config = dict(
    num_hidden_layers=10,
    hidden_size=256,
    num_attention_heads=4,
    num_key_value_heads=4,
    head_dim=64,
    intermediate_size=1024,
    vocab_size=12979,
    hidden_act='gelu',
    norm='layernorm',
    norm_place='pre',
    norm_eps=1e-05,
    positions='learned',
    qk_norm=False,
    attn_scale=0.125,
    bias='none',
    tie_word_embeddings=False,
    parallel_block=False,
    extras=['capped logits'],
    init='normal',
    init_std_qkv=0.0314,
    init_std_o=0.00703,
    init_std_up=0.0314,
    init_std_down=0.00352,
    optimizer='soap_variant',
    learning_rate=0.0072,
    lr_mult_o=0.882,
    beta1=0.95,
    beta2=0.95,
    lr_head=0.00981,
    max_grad_norm=2.0,
    warmup_steps=200,
    schedule='wsd',
    decay_fraction=0.945,
    decay_shape='linear',
    final_lr_fraction=0.05,
    batch_tokens=131072,
    max_seq_len=256,
    doc_mask=True,
    train_tokens=647600000,
    max_steps=4941,
    dataset='wikipedia_en',
)
Each number is 50 + 12 x the weight over its row's rms, rounded and kept within 0 to 99. Layers, rows and columns count from 0. The size before them is the row's rms in percent of the matrix's.

# layer 2 MLP up, 1024x256, rms 0.165, rows 16-43, columns 0-127
093:64 56 44 42 59 51 61 42 28 64 43 53 67 70 60 51 54 61 31 43 43 47 67 58 44 58 56 28 53 68 48 43 75 58 52 45 46 33 46 46 21 53 73 66 58 63 51 48 54 40 58 69 28 52 35 51 55 69 54 66 51 73 46 53 28 56 49 64 56 48 55 46 52 63 41 49 40 41 47 42 80 37 53 47 37 53 51 64 52 50 82 51 59 71 56 52 41 34 50 50 49 58 31 45 44 44 10 40 54 52 57 47 63 56 46 58 59 36 51 32 44 35 45 44 47 43 61 54
104:45 56 63 47 38 51 53 52 43 33 35 58 43 58 42 54 63 32 51 34 52 71 40 33 65 43 59 54 62 51 45 49 58 49 65 31 50 54 59 46 45 29 49 43 54 41 66 73 77 62 55 61 34 45 22 74 51 64 51 75 26 42 55 33 57 53 41 55 64 63 24 60 44 48 28 44 41 39 39 59 63 43 56 28 74 64 44 52 39 47 55 61 69 32 46 64 39 64 68 51 20 50 34 68 40 47 29 57 17 40 37 51 31 38 47 49 53 54 36 49 61 42 46 51 52 68 46 57
099:36 59 59 58 36 51 66 57 53 65 33 46 32 52 40 44 50 68 45 41 42 51 23 53 23 34 40 73 35 54 49 56 39 59 47 38 40 56 40 61 57 47 50 51 55 44 34 43 56 48 23 26 56 32 58 39 49 69 65 58 45 53 43 61 40 68 46 68 56 54 69 43 50 45 58 70 57 42 11 44 47 79 62 61 59 41 55 79 44 39 60 61 49 56 47 58 47 71 55 45 53 56 58 76 42 39 35 43 50 58 60 69 75 33 49 37 58 35 51 42 43 57 40 58 52 53 32 44
093:47 52 67 52 48 69 48 52 58 33 30 36 49 45 48 48 75 56 55 82 40 54 56 44 39 36 69 71 62 68 47 57 63 67 47 42 34 34 28 45 41 43 51 58 60 31 55 50 51 60 58 21 55 59 50 48 30 33 44 74 46 42 72 58 42 52 42 37 39 37 52 67 62 60 47 69 55 61 38 65 50 74 40 60 51 56 43 45 55 47 52 43 50 68 52 40 68 72 34 55 49 63 59 34 39 36 43 50 58 33 45 72 52 51 66 23 38 51 67 48 61 38 45 41 56 46 26 42
101:42 48 58 38 45 28 43 79 44 46 50 41 40 61 54 56 43 53 42 61 71 61 37 35 60 42 60 53 46 39 75 40 44 59 50 25 43 75 60 50 65 58 24 39 68 47 44 45 61 45 45 52 59 45 53 51 72 65 27 54 56 53 63 51 42 46 70 52 45 42 34 40 40 24 34 30 58 53 50 41 60 49 53 55 40 30 29 60 51 46 66 46 57 60 63 46 39 42 59 43 29 58 46 32 54 75 54 68 40 46 53 43 45 55 46 55 56 30 64 44 54 50 48 52 51 53 59 65
095:55 48 35 80 39 55 24 52 44 49 59 64 37 55 47 48 38 72 57 55 60 34 43 36 14 74 60 38 36 54 45 47 43 30 48 36 50 35 48 40 36 59 49 31 57 50 61 27 39 61 79 57 55 41 47 52 54 41 68 61 51 48 47 52 37 33 44 56 34 47 46 47 60 47 53 60 36 54 67 50 56 48 64 46 54 61 62 55 44 64 53 57 70 50 51 46 22 38 43 62 69 51 67 54 50 73 53 39 24 63 51 66 37 48 47 40 34 36 66 63 67 27 45 62 43 31 43 72
105:63 29 43 40 40 39 33 50 54 44 23 49 38 59 44 57 35 30 41 56 56 38 53 52 45 51 67 57 48 51 45 72 60 53 51 65 63 42 62 41 53 64 57 44 33 73 54 35 44 68 75 76 56 57 61 57 60 49 49 43 52 34 36 56 35 45 47 54 52 57 41 47 51 41 44 61 12 62 31 38 44 55 46 54 46 49 61 64 61 59 62 50 43 21 59 51 36 58 37 53 51 67 65 32 61 71 58 49 36 42 53 59 47 58 81 46 63 48 54 39 51 37 42 54 60 60 56 46
104:67 48 41 55 45 47 60 69 27 51 29 61 62 60 69 46 61 36 45 46 43 57 35 41 51 31 79 26 65 46 61 43 52 53 28 61 69 33 59 54 42 65 56 34 44 48 47 53 70 44 47 11 63 28 52 64 48 70 48 68 48 50 63 50 54 64 61 40 40 50 55 41 42 41 40 53 53 36 63 36 55 64 45 36 78 45 47 66 51 62 67 49 62 75 55 36 56 47 71 69 31 62 47 59 70 54 58 55 63 42 41 37 47 42 34 32 45 59 52 43 58 56 46 42 55 69 80 62
089:45 34 47 70 36 46 49 73 47 43 57 44 51 35 62 39 40 32 60 15 49 43 47 42 62 59 76 31 60 47 50 69 64 66 36 24 42 61 41 50 55 28 45 37 44 24 43 37 45 37 50 57 55 44 26 62 55 57 52 70 22 46 57 59 65 62 56 64 52 55 39 56 51 53 30 46 43 29 46 76 56 50 32 56 57 54 60 63 46 47 57 53 68 53 55 53 45 40 55 42 41 57 61 66 63 61 49 59 42 39 57 55 56 49 31 47 64 47 50 75 52 69 53 76 17 40 57 71
095:46 42 48 64 55 59 44 45 44 36 46 63 37 67 55 66 63 54 36 28 71 54 61 35 43 48 52 37 49 57 27 52 78 72 44 55 63 44 60 33 57 61 45 37 51 33 40 29 40 60 80 53 57 57 63 52 57 62 58 56 56 60 41 28 54 43 55 49 39 55 65 61 24 43 61 49 36 55 31 49 51 53 59 26 52 68 52 67 45 50 48 55 73 51 68 65 38 41 65 70 57 47 45 21 70 43 55 41 27 49 33 56 59 36 49 56 36 64 50 84 53 44 45 42 45 59 37 52
106:62 61 43 28 46 71 63 69 48 47 36 60 50 58 54 46 52 46 52 57 66 54 80 44 42 33 63 48 79 52 60 50 31 72 65 33 38 66 42 63 40 26 34 66 51 61 28 57 50 34 42 69 50 64 41 33 48 37 39 37 34 50 51 51 18 58 55 39 43 67 54 25 52 38 17 51 35 42 22 26 52 29 67 70 69 38 44 44 47 44 49 48 43 60 48 58 60 70 55 60 56 41 52 65 55 68 54 59 49 33 52 40 53 69 51 47 52 34 54 62 43 46 36 53 34 48 31 59
102:54 52 36 61 42 35 54 56 45 66 54 39 52 19 58 51 40 38 63 57 32 64 50 52 36 55 59 58 44 59 51 43 42 43 74 60 65 54 70 52 57 48 50 44 74 56 41 68 23 52 49 62 61 53 63 36 54 37 42 44 59 56 55 61 36 46 52 48 48 67 35 35 45 21 33 41 48 65 52 40 43 39 35 46 51 49 51 49 55 59 43 71 22 60 46 44 43 53 44 50 53 50 69 50 62 36 52 32 44 34 53 64 39 50 60 48 60 57 71 34 52 46 31 68 56 55 53 57
090:83 37 49 51 64 67 49 34 49 59 60 68 35 60 61 38 40 50 52 58 78 47 64 41 45 54 72 58 67 50 38 50 58 26 31 52 41 66 39 50 51 41 41 40 45 29 50 42 51 38 33 41 50 30 55 50 62 48 22 47 53 60 42 49 42 47 31 42 45 56 48 40 33 49 41 40 48 45 72 51 56 69 57 36 53 46 58 61 48 56 76 65 81 44 65 33 31 51 56 44 42 40 64 54 31 37 34 50 22 57 45 79 61 41 27 55 36 87 39 56 31 48 59 43 48 42 47 41
093:55 65 61 35 77 54 60 23 51 45 49 57 61 49 61 65 68 58 74 71 50 51 62 33 37 65 39 53 33 31 49 45 50 61 42 61 63 63 34 62 49 21 42 59 33 53 35 58 45 49 64 70 60 46 59 58 60 38 50 48 40 62 39 42 55 58 41 41 63 37 50 53 34 46 70 29 51 45 64 31 64 64 63 62 46 26 54 52 48 59 44 54 57 49 51 43 46 54 40 56 59 56 64 72 30 36 48 48 57 48 71 58 48 18 69 58 65 43 51 58 57 46 62 35 47 34 43 70
113:50 35 57 47 67 53 60 40 28 42 41 61 66 63 31 57 29 69 59 41 35 70 59 51 54 62 36 65 46 46 57 52 46 58 58 43 49 65 56 42 60 39 63 39 49 45 39 59 52 60 50 54 49 49 49 51 60 70 61 85 34 37 37 69 51 74 52 76 37 63 67 75 63 61 37 46 57 45 58 47 39 34 28 53 41 37 50 38 69 56 50 27 53 43 53 43 51 56 52 61 61 62 47 48 93 53 44 62 56 51 44 26 40 26 48 37 63 66 53 34 64 22 35 37 37 48 44 33
097:53 59 29 75 47 53 45 39 49 52 49 53 60 76 60 60 47 64 35 50 84 58 66 41 46 58 62 37 67 66 45 31 38 75 54 31 32 66 42 61 61 38 59 37 45 76 31 38 57 39 58 63 61 55 55 59 59 52 44 38 49 54 16 48 33 53 33 48 36 35 70 60 37 58 73 46 55 42 44 38 43 37 52 58 48 26 63 78 41 58 55 53 44 30 60 66 53 59 33 51 62 59 33 56 47 48 41 47 54 55 40 37 48 41 47 51 44 63 42 56 41 63 48 39 65 75 41 61
093:54 38 59 63 47 27 43 48 49 60 32 40 57 51 60 33 44 44 28 38 53 55 49 67 59 58 40 54 41 22 34 67 50 65 50 31 55 51 33 62 42 39 46 58 54 47 63 39 27 43 35 42 41 66 67 60 53 54 43 56 57 49 37 64 48 45 45 61 59 22 38 54 29 44 51 29 44 40 36 37 48 48 65 52 46 57 57 34 59 39 34 69 53 56 51 46 32 72 58 59 32 38 73 15 44 37 71 56 46 64 40 66 44 64 56 74 47 37 65 45 47 52 51 52 74 22 42 51
094:51 39 54 32 59 69 63 34 42 49 66 55 58 40 48 48 54 48 33 66 73 52 51 39 52 46 42 53 26 45 60 67 49 74 61 46 47 55 42 60 73 65 32 42 49 46 70 55 53 60 53 54 44 29 63 46 47 41 46 37 52 33 31 56 43 52 52 45 71 46 51 69 69 51 47 43 61 59 56 55 38 57 66 55 63 36 55 32 52 49 61 53 41 75 43 56 35 40 60 66 35 26 71 53 49 37 50 49 71 64 55 32 37 73 48 54 60 47 44 26 57 64 47 29 60 58 25 43
107:49 70 70 51 45 37 36 56 45 63 22 58 52 45 49 39 48 65 43 66 56 44 67 39 53 52 58 43 59 46 54 38 60 67 29 60 44 49 42 34 30 39 59 54 49 36 40 57 50 44 69 35 46 48 48 39 35 59 45 61 68 48 40 59 66 55 61 57 71 42 70 53 71 49 66 67 53 51 44 67 58 50 51 33 62 75 25 42 65 45 73 49 49 53 52 67 34 48 45 48 59 34 59 57 54 50 56 30 57 49 63 64 61 70 48 29 42 40 32 50 53 78 75 46 37 42 38 39
098:51 43 40 56 16 55 56 56 51 59 40 48 46 50 48 49 40 70 39 34 50 43 38 48 57 44 45 52 50 40 69 54 47 38 49 59 45 68 54 46 44 43 64 68 58 31 61 24 54 55 46 39 49 49 60 56 69 39 57 48 38 65 65 59 51 36 70 23 48 29 49 41 40 53 47 43 61 51 42 75 40 83 32 30 40 53 57 49 56 48 63 51 73 69 48 77 49 39 52 54 50 56 49 43 35 48 37 44 52 32 40 43 49 54 43 57 40 66 62 26 41 60 54 58 43 62 46 67
100:53 60 56 33 58 46 41 76 28 51 68 50 65 49 47 57 42 50 31 30 59 53 58 39 42 29 47 67 60 39 63 49 70 67 63 45 65 59 58 62 29 54 48 67 63 39 35 55 35 63 55 38 60 26 52 73 38 63 67 53 36 37 61 36 38 33 32 49 35 61 74 47 55 52 44 49 51 72 40 66 56 42 45 40 50 31 30 38 62 61 38 58 68 41 61 64 58 52 45 48 43 59 36 58 52 49 38 44 71 36 39 54 41 54 49 56 35 66 32 62 64 29 52 63 51 47 45 35
091:75 36 43 31 43 64 46 70 33 41 49 52 59 46 45 48 56 54 57 77 54 36 37 42 58 51 59 35 45 70 56 18 28 45 47 52 40 30 48 49 50 51 17 38 40 62 27 42 67 46 52 38 70 52 59 34 22 47 73 69 63 36 48 63 75 53 32 64 53 49 46 71 40 41 49 62 39 59 53 41 37 48 67 70 41 58 58 39 45 62 62 55 39 37 39 44 34 58 47 53 58 59 63 58 45 53 62 62 30 45 37 72 66 61 52 50 27 71 33 63 42 43 51 45 41 72 68 49
094:57 35 54 54 39 59 55 61 56 49 22 41 54 45 46 48 56 69 45 49 61 32 40 47 43 34 34 56 46 42 55 49 79 52 50 42 63 80 66 82 46 61 60 45 69 56 57 55 61 57 63 56 55 57 38 58 55 37 60 44 46 44 34 83 56 50 46 47 54 51 43 52 49 50 54 40 73 33 44 41 39 62 71 56 65 53 54 55 51 36 59 41 35 28 44 53 45 52 68 38 61 65 42 63 70 53 52 60 33 69 55 67 34 60 45 50 50 37 50 52 60 61 44 63 49 43 68 48
118:62 53 53 59 54 61 50 60 54 43 57 62 64 51 59 56 61 41 55 50 71 69 55 47 68 40 46 48 32 45 43 52 47 46 67 46 47 62 55 36 52 34 37 26 31 36 49 29 57 35 77 50 33 50 49 47 31 64 60 48 44 27 43 42 73 75 50 30 51 51 53 81 43 63 53 50 46 58 62 49 43 78 52 58 43 48 46 62 56 47 57 31 27 34 79 56 57 40 55 56 50 33 67 52 56 41 60 47 40 35 51 58 29 38 67 46 57 38 53 38 70 56 24 50 50 61 50 68
090:45 23 39 76 21 59 45 62 47 35 47 48 45 43 71 45 76 57 58 39 47 41 62 55 38 39 38 17 53 61 56 33 42 51 49 50 59 43 17 59 45 65 41 58 08 36 46 55 45 47 28 61 43 50 34 53 52 36 56 60 38 51 54 58 46 58 39 49 45 50 50 35 50 55 63 49 60 50 52 65 56 56 31 48 42 74 55 57 63 62 53 57 43 44 54 45 50 51 55 51 60 38 54 44 43 60 40 41 64 27 48 58 64 44 64 42 48 73 46 41 52 44 39 47 37 44 43 54
099:65 56 53 46 52 48 59 50 66 55 32 44 54 36 60 56 47 86 56 68 55 41 66 47 52 42 68 31 47 50 49 57 40 54 62 51 37 42 77 60 50 58 47 58 28 45 57 61 72 38 52 51 62 47 49 73 37 64 35 52 60 42 49 66 50 67 58 52 67 43 39 56 54 34 41 50 30 41 56 35 58 68 42 66 42 55 46 43 51 40 64 18 55 42 50 32 39 32 60 51 41 57 52 62 26 42 62 27 21 37 55 34 54 45 49 50 67 43 72 44 38 62 44 57 56 59 59 39
105:57 48 49 44 39 44 46 61 49 84 31 49 54 70 53 48 50 54 58 36 49 58 49 49 56 67 50 54 52 44 44 63 44 63 52 47 66 54 46 68 46 55 42 44 61 63 81 51 49 50 59 50 61 26 44 55 49 69 41 66 59 56 48 40 26 54 51 48 56 44 31 44 58 59 62 42 32 57 32 32 40 53 63 40 48 50 45 43 40 52 48 30 56 44 60 53 39 52 37 77 48 49 44 38 48 64 40 44 70 50 41 59 37 55 69 61 39 55 50 52 43 37 26 45 59 44 48 48
097:53 55 74 58 80 36 57 50 56 23 36 45 61 34 36 47 56 55 63 49 50 40 56 16 42 24 60 51 55 51 26 32 50 74 31 66 36 45 31 52 38 48 43 80 51 55 42 53 44 35 76 60 41 57 57 55 51 49 55 65 57 53 45 53 56 32 31 60 48 39 52 45 74 48 57 45 40 52 41 56 44 33 42 36 51 69 66 50 53 76 54 84 68 67 40 44 49 41 52 63 22 59 27 48 63 47 37 30 59 49 56 52 46 35 33 45 37 62 35 54 41 62 41 33 58 39 45 28
# layer 2 MLP down (transposed), 1024x256, rms 0.149, rows 16-42, columns 0-127
101:49 52 50 55 41 49 46 60 65 63 37 38 51 70 41 61 53 39 52 51 46 59 60 55 63 52 37 58 55 46 47 23 54 50 41 36 67 77 57 71 63 50 49 43 54 53 54 54 52 43 57 35 45 27 71 45 58 47 43 42 53 37 30 45 99 59 43 55 45 45 58 49 39 57 66 41 56 61 46 46 27 49 29 35 51 25 63 45 33 45 24 62 30 49 48 60 64 51 59 42 59 52 59 65 31 66 71 43 51 47 40 51 46 48 56 41 51 53 61 76 51 52 52 52 51 50 32 41
108:26 43 43 67 52 56 41 57 35 36 46 51 50 37 35 46 48 59 44 61 39 51 48 63 48 41 50 39 52 29 29 44 62 60 59 38 39 45 41 36 45 52 35 55 52 51 40 68 53 30 63 32 38 36 54 75 53 51 27 42 36 45 37 59 54 51 49 73 55 44 51 24 20 56 54 54 45 42 58 53 56 50 75 36 61 50 58 61 58 48 47 49 40 45 37 50 67 66 35 54 47 43 59 59 51 45 44 45 33 51 69 51 57 40 61 60 49 56 72 40 49 44 52 48 42 66 39 48
101:24 40 47 53 45 50 38 31 33 30 39 30 36 42 42 47 52 52 49 32 51 69 70 76 36 52 54 53 62 59 57 49 60 49 48 57 25 53 77 41 69 50 61 34 64 52 40 74 29 66 75 58 48 79 29 60 60 56 70 59 47 59 48 44 45 41 45 64 33 30 43 42 62 33 42 38 37 39 43 51 44 38 45 26 48 61 51 29 73 41 64 53 32 42 53 43 38 14 21 47 48 38 31 58 66 49 53 56 48 56 47 42 31 55 47 53 56 36 48 66 43 63 59 45 57 48 55 42
095:49 49 51 65 30 45 42 52 77 46 37 54 70 52 61 59 44 42 61 39 64 64 60 58 63 38 39 53 31 68 42 43 32 60 54 58 40 49 84 46 52 48 48 32 52 83 61 35 37 62 55 65 54 52 61 26 24 60 61 48 44 55 30 48 66 57 44 50 79 58 58 69 57 57 58 57 59 49 59 54 55 24 54 59 53 47 66 51 59 60 50 40 42 49 70 60 49 45 55 60 43 64 66 42 29 60 33 25 69 71 49 44 52 49 58 58 35 66 53 42 48 51 55 29 56 62 64 27
112:54 62 65 44 28 47 41 61 52 36 46 43 37 60 58 39 51 42 52 37 66 50 57 59 49 66 64 46 42 33 47 44 40 60 59 49 57 61 30 53 38 61 60 59 54 58 68 47 61 34 56 49 42 50 46 57 63 53 54 57 53 40 53 52 49 51 72 42 40 46 48 58 34 26 40 26 46 40 38 49 44 70 33 52 62 40 53 54 29 52 46 68 44 53 71 48 66 50 40 58 56 54 60 27 37 60 49 47 40 43 44 30 43 52 46 44 72 49 60 49 29 52 48 54 32 09 59 57
106:48 58 66 46 58 34 43 55 51 54 55 36 27 57 59 34 57 49 46 57 59 49 49 42 70 46 65 56 29 33 56 44 66 41 38 51 35 43 66 53 54 62 49 46 30 55 80 72 40 67 60 70 60 34 63 61 36 56 41 71 77 42 51 47 43 49 33 53 50 39 70 62 52 63 64 62 65 56 56 66 62 43 30 76 55 57 40 66 48 53 23 42 66 50 58 50 56 47 53 42 51 55 65 46 35 63 50 58 70 42 59 43 64 65 41 65 37 65 46 40 62 69 76 45 49 76 64 59
102:50 61 37 38 54 43 63 32 61 56 42 32 42 36 63 45 26 23 44 57 50 58 50 71 74 61 42 49 20 63 63 34 52 56 56 35 46 59 49 42 62 53 55 57 34 48 38 53 33 53 41 71 56 56 46 21 39 62 64 56 55 57 52 55 35 57 49 67 62 41 53 53 61 67 28 43 56 55 24 72 40 49 54 57 63 53 37 44 47 49 42 53 62 53 65 31 61 47 68 66 41 34 53 64 79 41 66 45 44 60 66 51 36 49 46 42 54 71 51 38 54 47 49 57 59 51 63 28
092:56 48 38 49 51 49 42 53 61 56 59 36 36 58 37 33 52 53 67 56 34 64 62 46 58 65 81 26 82 37 55 47 46 46 59 56 49 32 44 58 60 36 31 46 37 35 40 65 41 33 42 42 27 52 36 33 60 64 35 51 45 36 51 44 72 52 70 47 19 30 59 55 54 33 52 72 43 55 87 58 43 44 57 37 55 53 50 61 32 59 48 39 42 57 49 48 62 51 52 59 43 43 48 38 46 43 72 43 59 52 53 71 54 58 34 47 86 43 43 70 41 49 88 51 54 49 70 54
098:58 52 58 51 42 48 74 73 43 33 49 16 37 43 60 45 42 49 44 46 65 58 68 48 63 27 57 50 63 63 37 57 41 53 39 51 44 50 44 47 65 44 56 52 50 66 55 52 41 56 24 57 26 52 55 75 32 69 39 63 53 64 47 33 54 47 60 41 52 54 35 53 46 45 44 52 18 56 56 65 61 48 52 65 40 24 67 43 44 65 55 57 72 52 57 56 59 60 67 49 50 37 47 47 53 53 38 18 61 55 53 57 28 29 36 44 45 68 41 67 71 47 59 32 23 42 52 55
088:62 41 37 22 65 53 61 49 56 55 55 55 44 52 40 37 74 57 55 60 40 62 49 58 58 58 52 49 53 34 73 68 53 41 67 58 48 47 58 52 50 55 48 46 50 54 58 55 67 48 38 60 64 50 40 51 31 45 37 31 53 52 57 76 36 75 44 40 68 46 19 41 55 30 36 37 34 52 55 56 58 37 45 55 31 57 41 42 47 44 46 51 59 51 42 41 40 48 46 30 35 32 47 52 75 62 49 53 23 69 58 42 47 42 37 73 37 51 53 23 37 56 58 51 34 30 69 52
103:62 50 53 32 36 49 41 44 38 58 73 54 36 46 42 30 34 70 53 63 59 51 45 37 62 54 36 28 55 34 47 37 38 70 58 75 40 59 62 64 51 43 46 55 51 52 34 64 58 24 36 54 66 41 52 55 42 59 17 48 61 59 39 48 34 57 46 40 64 60 61 42 66 53 48 48 50 31 47 38 48 43 56 46 47 37 49 60 46 55 27 36 58 47 70 54 43 46 47 45 76 75 63 58 49 60 60 51 62 43 36 48 38 56 48 47 61 60 77 47 39 49 70 71 63 67 54 40
101:47 61 62 62 45 37 43 30 59 49 27 31 38 34 56 44 28 52 46 41 53 64 58 59 63 48 33 62 39 70 48 56 50 39 56 45 53 54 57 52 73 58 40 59 72 54 53 44 54 64 37 45 46 53 42 64 39 51 59 64 52 39 45 66 54 59 43 48 41 35 41 54 42 44 52 52 67 53 72 47 38 51 44 73 59 64 75 46 72 71 51 45 65 41 62 40 61 60 35 65 61 67 65 53 50 52 58 45 44 45 66 59 54 41 60 40 49 53 22 45 50 42 48 67 56 54 51 60
095:64 52 57 37 46 78 51 37 59 44 53 70 31 38 66 63 44 37 52 35 69 56 47 36 57 55 53 38 55 66 48 25 35 27 54 47 78 64 73 59 65 52 50 46 38 64 43 48 61 71 28 53 43 80 71 45 49 52 51 45 51 45 45 48 45 37 50 53 46 58 38 43 47 69 69 44 43 45 66 41 36 75 54 46 45 33 64 41 57 53 45 46 40 34 46 54 34 48 65 31 53 57 42 48 38 56 27 42 46 53 57 39 34 50 41 47 24 52 49 44 50 55 36 47 40 48 36 51
095:45 21 47 56 35 45 64 52 32 60 71 42 48 46 30 37 27 25 51 48 33 53 44 56 67 67 39 35 60 79 58 57 60 41 44 46 41 37 77 45 57 60 46 56 64 58 67 50 50 55 37 28 44 64 44 29 53 46 53 42 44 55 57 52 47 54 50 38 23 53 56 35 43 71 27 51 53 61 35 46 35 34 39 22 31 65 64 49 64 49 52 49 47 46 42 66 46 54 38 46 53 39 58 43 49 73 60 19 56 51 48 40 50 65 31 43 38 59 28 47 36 52 51 55 54 61 60 24
091:55 57 29 40 41 46 62 69 48 45 47 42 26 33 59 38 57 40 49 62 54 60 56 72 61 53 63 51 62 51 39 50 48 39 49 61 60 29 44 43 31 67 63 54 53 43 43 38 59 48 51 57 52 43 75 43 40 47 37 33 30 38 64 33 38 50 81 49 51 40 25 45 49 26 60 47 67 49 67 33 33 62 60 80 52 53 53 54 36 57 64 61 62 51 47 46 53 51 54 54 48 46 41 50 38 54 29 46 44 65 46 78 34 60 39 60 47 44 55 82 43 62 76 57 55 33 58 53
094:52 80 35 33 50 52 41 52 42 59 58 54 43 36 40 48 40 51 51 46 46 46 66 62 68 52 42 35 36 48 48 30 56 25 36 50 52 22 39 55 54 57 54 58 36 25 54 44 65 48 58 68 32 35 58 33 44 28 41 55 17 46 53 53 07 59 37 42 54 62 57 80 62 45 42 56 53 66 56 54 40 42 41 51 51 62 49 58 55 48 45 49 57 60 34 63 59 39 62 35 53 38 67 48 74 43 66 74 29 56 35 61 52 59 36 62 43 65 48 55 53 50 49 48 39 43 47 67
099:42 44 51 17 46 52 41 41 54 51 72 55 39 56 58 58 34 16 74 43 57 62 15 42 49 48 59 42 53 59 30 55 61 48 32 57 66 48 45 68 45 41 52 52 62 48 74 47 55 43 37 41 52 59 59 32 58 69 69 48 39 71 64 63 53 54 51 56 62 58 54 71 56 32 53 28 34 46 39 64 51 47 65 44 74 57 54 61 59 48 48 72 58 50 68 38 63 58 54 67 68 35 57 50 56 42 45 54 57 41 49 56 41 42 52 38 45 47 26 47 76 61 35 51 42 40 57 49
098:48 65 43 42 25 50 47 55 58 55 39 35 50 65 57 40 59 37 50 50 50 38 50 72 41 57 49 68 46 42 55 59 71 56 49 55 56 32 43 45 42 58 67 52 49 42 65 81 46 46 47 35 58 60 31 48 29 36 58 54 53 27 29 39 54 39 60 22 63 35 48 65 73 45 45 67 58 48 37 58 51 47 37 48 52 45 58 30 43 44 36 56 28 46 48 57 58 55 66 70 52 21 41 40 54 53 39 55 36 50 66 35 47 67 52 32 47 29 46 37 49 54 46 63 36 40 58 45
112:90 39 53 40 36 33 41 33 62 46 45 37 42 62 58 57 30 42 47 32 66 37 32 48 32 74 57 45 45 47 61 19 38 49 54 69 43 69 32 62 37 61 58 46 44 43 47 43 56 32 52 27 50 39 34 38 51 56 70 47 50 38 53 39 91 51 75 43 55 63 56 50 54 33 44 57 50 62 62 59 57 73 48 38 46 62 64 42 40 28 39 47 54 22 41 58 39 40 49 31 42 41 54 67 44 46 63 44 52 49 62 58 42 43 54 40 56 63 45 53 53 82 56 30 49 48 43 31
090:32 49 72 43 53 59 47 42 56 60 48 48 31 49 51 36 50 64 61 55 51 50 55 30 59 34 43 51 67 52 58 36 48 54 48 55 30 50 66 37 47 63 47 52 67 63 40 45 58 76 57 47 39 48 57 60 29 67 73 71 66 52 54 31 46 39 45 62 51 60 49 73 55 57 68 36 61 43 28 30 54 52 42 50 35 65 65 54 43 70 48 41 56 54 55 88 53 54 37 50 48 56 25 50 15 66 31 51 43 29 54 57 36 49 77 25 46 68 59 58 53 36 39 52 34 59 59 27
092:32 21 34 41 58 61 50 38 59 30 41 48 57 37 38 41 52 48 39 62 34 66 32 57 56 51 39 46 47 49 33 47 60 61 55 24 48 51 33 56 49 33 45 33 67 42 42 46 45 41 55 41 52 77 49 58 41 37 39 34 45 41 52 51 57 72 42 50 58 57 47 39 51 40 53 44 43 49 57 61 45 20 52 40 52 43 57 57 38 51 54 40 44 55 46 32 53 51 36 45 40 28 61 41 53 67 54 47 57 43 39 57 52 45 40 41 62 45 77 48 52 44 34 53 48 50 42 50
102:59 43 44 47 63 36 72 58 56 41 79 27 58 49 50 58 37 30 51 42 32 59 45 60 28 56 61 37 45 45 50 33 47 55 45 59 22 30 74 48 57 67 46 48 59 39 22 38 64 45 46 40 60 60 50 41 58 56 67 44 75 55 61 53 51 46 67 38 39 49 35 39 41 57 48 34 61 53 55 45 29 67 43 55 56 38 52 55 43 57 53 44 48 40 51 36 40 50 59 47 34 58 29 44 51 43 36 23 38 63 51 45 54 59 48 65 58 60 50 47 46 35 45 30 47 53 53 43
096:51 58 52 55 36 51 52 56 58 42 35 47 56 57 32 42 45 57 44 32 60 64 59 34 59 44 69 70 59 59 47 61 62 59 64 53 75 41 48 45 58 12 52 31 59 74 47 61 45 56 49 59 61 48 74 66 52 61 54 41 63 49 53 39 46 50 57 35 50 57 50 65 44 51 42 61 49 54 47 54 53 44 41 41 44 62 58 56 54 51 35 49 59 58 51 60 69 59 46 51 50 48 45 81 43 36 38 69 66 51 33 62 60 48 49 40 48 63 62 45 72 53 59 76 44 56 64 39
109:85 39 50 50 39 52 30 60 55 57 60 32 51 51 58 67 60 56 58 42 74 70 41 43 64 49 55 26 47 51 50 41 54 63 75 64 53 73 41 30 41 36 67 42 47 23 58 49 37 53 53 49 52 55 72 61 39 62 37 57 34 63 49 56 38 49 32 51 64 51 68 50 59 55 38 45 52 56 50 70 46 39 59 57 67 67 35 63 52 44 75 42 64 46 78 47 67 76 61 42 59 35 79 47 49 48 54 45 44 21 32 58 54 52 53 37 39 49 48 50 56 69 28 63 62 26 44 38
103:31 34 25 58 30 57 47 42 43 53 48 67 51 40 73 47 59 50 34 56 41 33 57 53 47 43 45 33 53 48 46 55 47 66 60 47 42 62 64 52 61 59 53 58 48 70 25 48 53 50 44 63 22 42 29 54 46 37 61 51 63 50 61 34 36 42 37 60 52 49 32 45 36 48 32 58 71 73 70 32 39 46 64 42 60 65 46 49 58 49 55 56 53 45 62 68 40 39 24 54 48 35 39 57 40 57 54 34 41 40 41 47 43 49 42 41 43 32 27 56 55 51 62 53 49 38 44 43
101:69 54 46 46 44 37 48 54 52 34 71 19 44 58 55 56 45 38 54 54 54 69 52 61 48 59 57 49 53 51 34 71 72 59 47 72 63 28 76 48 65 36 35 48 29 46 59 32 49 61 43 65 51 69 36 64 54 39 41 52 65 25 46 46 63 54 51 47 23 40 59 62 65 45 39 58 38 47 60 50 45 63 35 64 43 65 46 45 49 40 57 44 61 36 40 32 59 39 59 51 30 27 51 59 46 46 72 26 13 36 37 25 37 36 38 57 78 49 63 49 74 56 57 40 64 50 47 38
099:42 37 49 42 51 59 53 45 54 53 68 67 52 53 44 49 47 48 54 68 50 75 57 43 51 40 47 39 40 61 53 34 53 56 49 50 45 54 35 59 56 57 45 50 54 57 63 29 52 44 46 44 40 71 59 51 40 62 58 50 45 53 38 46 30 59 40 61 39 52 62 31 34 38 34 57 61 77 51 51 44 28 51 42 44 53 53 51 50 61 47 61 48 25 57 56 51 40 30 46 25 44 53 26 60 68 15 54 48 47 43 49 42 49 62 58 47 53 51 49 61 62 66 67 40 65 61 54